config = dict(
    d_model=64,
    n_head=2,
    n_kv_head=2,
    head_dim=32,
    vocab_size=8192,
    norm_eps=1e-05,
    bias='none',
    init_std_qkv=0.0869,
    init_std_down=0.0,
    lr=0.00641,
    lr_head=0.011,
    schedule='wsd',
    decay_shape='linear',
    train_tokens=107200000,
    steps=3272,
)
Each number is 200 + 40 x the weight over its row's rms, rounded and kept within 0 to 999. Layers, rows and columns count from 0. The size before them is the row's rms in percent of the matrix's.

# k: layer 2 attention key, 64x64, rms 0.166, rows 25-31, columns 0-63
# q: layer 2 attention query, 64x64, rms 0.164, rows 26-31, columns 0-63
# v: layer 2 attention value, 64x64, rms 0.142, rows 0-3, columns 0-63
# o: layer 2 attention output (transposed), 64x64, rms 0.148, rows 0-3, columns 0-63
k25,061,178,190,225,231,249,249,184,178,270,222,89,269,143,147,198,225,192,166,293,215,188,177,170,205,183,242,218,175,103,199,239,176,199,222,221,226,212,152,159,217,190,210,185,162,187,176,191,235,138,249,195,177,181,104,211,260,174,202,237,176,198,268,232,171
q26,071,210,178,199,174,153,181,126,188,224,195,275,255,235,212,188,227,74,208,171,199,174,215,209,162,215,196,180,226,178,237,213,174,315,216,161,164,121,188,217,171,254,120,187,177,224,240,178,167,208,218,199,203,189,236,187,165,189,144,142,203,242,230,120,242
k26,070,212,271,150,188,183,290,299,172,180,162,183,250,223,160,226,226,191,126,260,214,157,149,247,205,240,226,189,208,229,195,175,283,203,216,222,231,195,182,168,215,158,246,191,177,208,148,178,238,259,229,188,182,225,190,209,271,198,179,157,284,205,222,257,133
q27,090,183,144,139,133,199,264,229,186,155,116,177,219,202,280,113,207,199,185,169,247,249,161,213,240,211,247,200,213,247,184,196,129,224,173,176,143,283,174,272,225,135,186,211,208,253,230,211,168,166,235,182,179,228,176,136,169,173,205,171,220,207,198,229,244
k27,080,171,215,269,204,267,247,267,175,218,192,121,169,270,208,227,176,285,182,190,180,218,177,158,198,216,149,178,216,182,171,171,276,149,247,268,229,256,165,173,169,205,264,216,247,230,150,179,214,167,217,286,212,206,148,232,167,213,245,237,231,186,150,228,188
q28,065,207,217,164,181,171,210,173,217,206,204,238,183,139,248,247,161,175,197,139,173,197,230,189,183,224,274,250,173,277,203,143,209,265,208,190,182,227,172,192,181,206,215,111,196,146,212,184,199,175,254,189,150,232,204,269,115,150,170,146,177,317,215,246,238
k28,063,238,157,160,187,227,192,209,211,193,204,213,226,228,255,171,122,214,204,211,224,140,239,158,226,192,167,137,267,185,155,218,251,194,268,237,165,180,158,145,145,166,183,284,230,259,159,200,154,263,159,250,230,220,134,215,166,199,188,205,290,140,212,242,214
q29,074,133,84,204,124,198,267,208,160,185,103,169,181,231,263,164,210,208,202,210,168,237,187,235,210,234,259,207,200,193,143,168,214,152,198,228,149,223,205,232,145,154,172,208,188,256,193,210,200,184,195,249,204,148,102,209,210,190,210,171,193,119,208,244,184
k29,058,168,219,255,253,210,202,212,265,272,258,137,164,183,194,175,204,222,251,197,175,232,200,118,205,220,212,223,208,188,179,88,161,217,195,193,239,221,136,171,164,247,243,206,252,264,189,207,185,132,198,185,261,262,234,158,205,205,258,196,231,158,244,128,208
q30,101,173,213,182,253,192,246,163,269,221,211,124,159,195,221,173,171,135,238,233,171,286,281,231,168,248,169,237,169,176,230,170,143,258,104,223,230,265,212,158,219,220,204,180,174,200,218,292,234,170,219,191,222,201,169,177,162,192,271,177,151,210,199,226,205
k30,064,243,189,252,224,222,253,197,168,284,183,195,184,212,227,183,199,188,331,286,128,266,207,264,141,204,138,152,210,154,185,224,203,217,276,186,219,174,205,218,211,196,204,241,304,191,180,240,159,175,188,217,238,173,176,191,198,197,208,204,186,255,195,163,196
q31,078,151,230,246,172,192,247,209,177,147,123,204,204,232,216,151,179,124,214,258,168,218,231,207,220,200,143,187,216,129,252,178,183,289,97,220,185,196,209,144,280,201,236,247,191,181,214,172,169,174,163,193,273,201,181,136,249,161,229,251,210,188,233,189,176
k31,081,223,223,193,242,181,184,154,175,268,220,129,224,208,158,234,256,178,167,169,185,245,157,284,199,140,189,266,131,209,200,206,159,217,187,211,202,194,265,199,228,224,243,127,271,137,208,229,257,196,242,215,176,237,239,202,210,153,214,146,119,260,156,236,195
v0,100,201,241,290,213,264,144,188,244,273,178,185,203,246,176,203,160,174,220,171,112,150,184,206,194,142,178,183,225,150,181,182,179,245,212,197,263,114,239,254,226,200,151,202,243,160,243,254,194,224,156,191,240,226,214,155,171,207,215,170,267,183,140,132,178
o0,101,245,232,171,215,188,188,232,227,190,170,220,204,264,138,163,239,163,185,206,160,152,237,179,177,143,160,188,263,135,169,225,185,271,219,256,224,189,166,229,236,195,210,170,183,193,250,228,220,273,149,205,233,272,273,185,129,134,158,133,178,233,188,125,227
v1,117,198,223,303,189,227,211,203,228,200,256,195,134,191,261,164,201,145,260,206,232,191,212,182,257,166,190,248,182,238,195,177,196,295,141,157,231,261,244,235,236,233,232,167,217,231,262,267,194,175,265,192,158,172,206,114,271,178,218,188,198,238,188,172,187
o1,127,174,275,237,212,192,162,183,223,151,203,234,153,189,168,168,181,196,221,190,213,179,268,224,295,196,177,192,216,165,172,181,212,230,181,105,209,232,208,173,213,212,215,123,153,203,197,243,107,239,201,174,202,222,211,182,157,59,242,190,224,258,151,221,215
v2,098,170,181,247,204,199,181,243,205,143,142,155,239,199,180,189,168,117,197,161,188,170,113,163,166,266,163,244,170,234,196,205,193,199,218,235,179,184,139,264,182,255,137,142,244,165,166,159,136,198,208,162,205,157,187,177,209,201,110,237,162,202,205,104,213
o2,106,82,154,208,159,168,199,210,198,170,198,191,218,212,191,163,168,206,244,90,162,166,120,152,160,224,169,177,210,227,169,164,207,203,191,250,119,201,193,214,123,250,251,118,229,166,187,184,186,173,204,255,227,189,194,174,210,172,167,186,135,263,167,171,211
v3,109,205,192,194,173,238,254,204,239,204,160,202,197,161,209,265,177,164,182,175,194,175,226,229,268,233,250,156,235,276,265,161,228,122,323,279,197,149,179,191,190,190,225,202,186,218,165,200,117,224,195,123,192,185,204,199,171,238,194,137,242,229,182,180,255
o3,114,239,185,200,155,242,237,187,236,203,142,160,195,164,209,223,154,185,189,195,196,211,145,172,201,155,227,164,188,261,210,151,276,141,235,242,235,138,169,180,199,181,260,149,182,204,182,171,191,211,194,108,185,151,215,177,172,357,153,182,173,230,177,172,175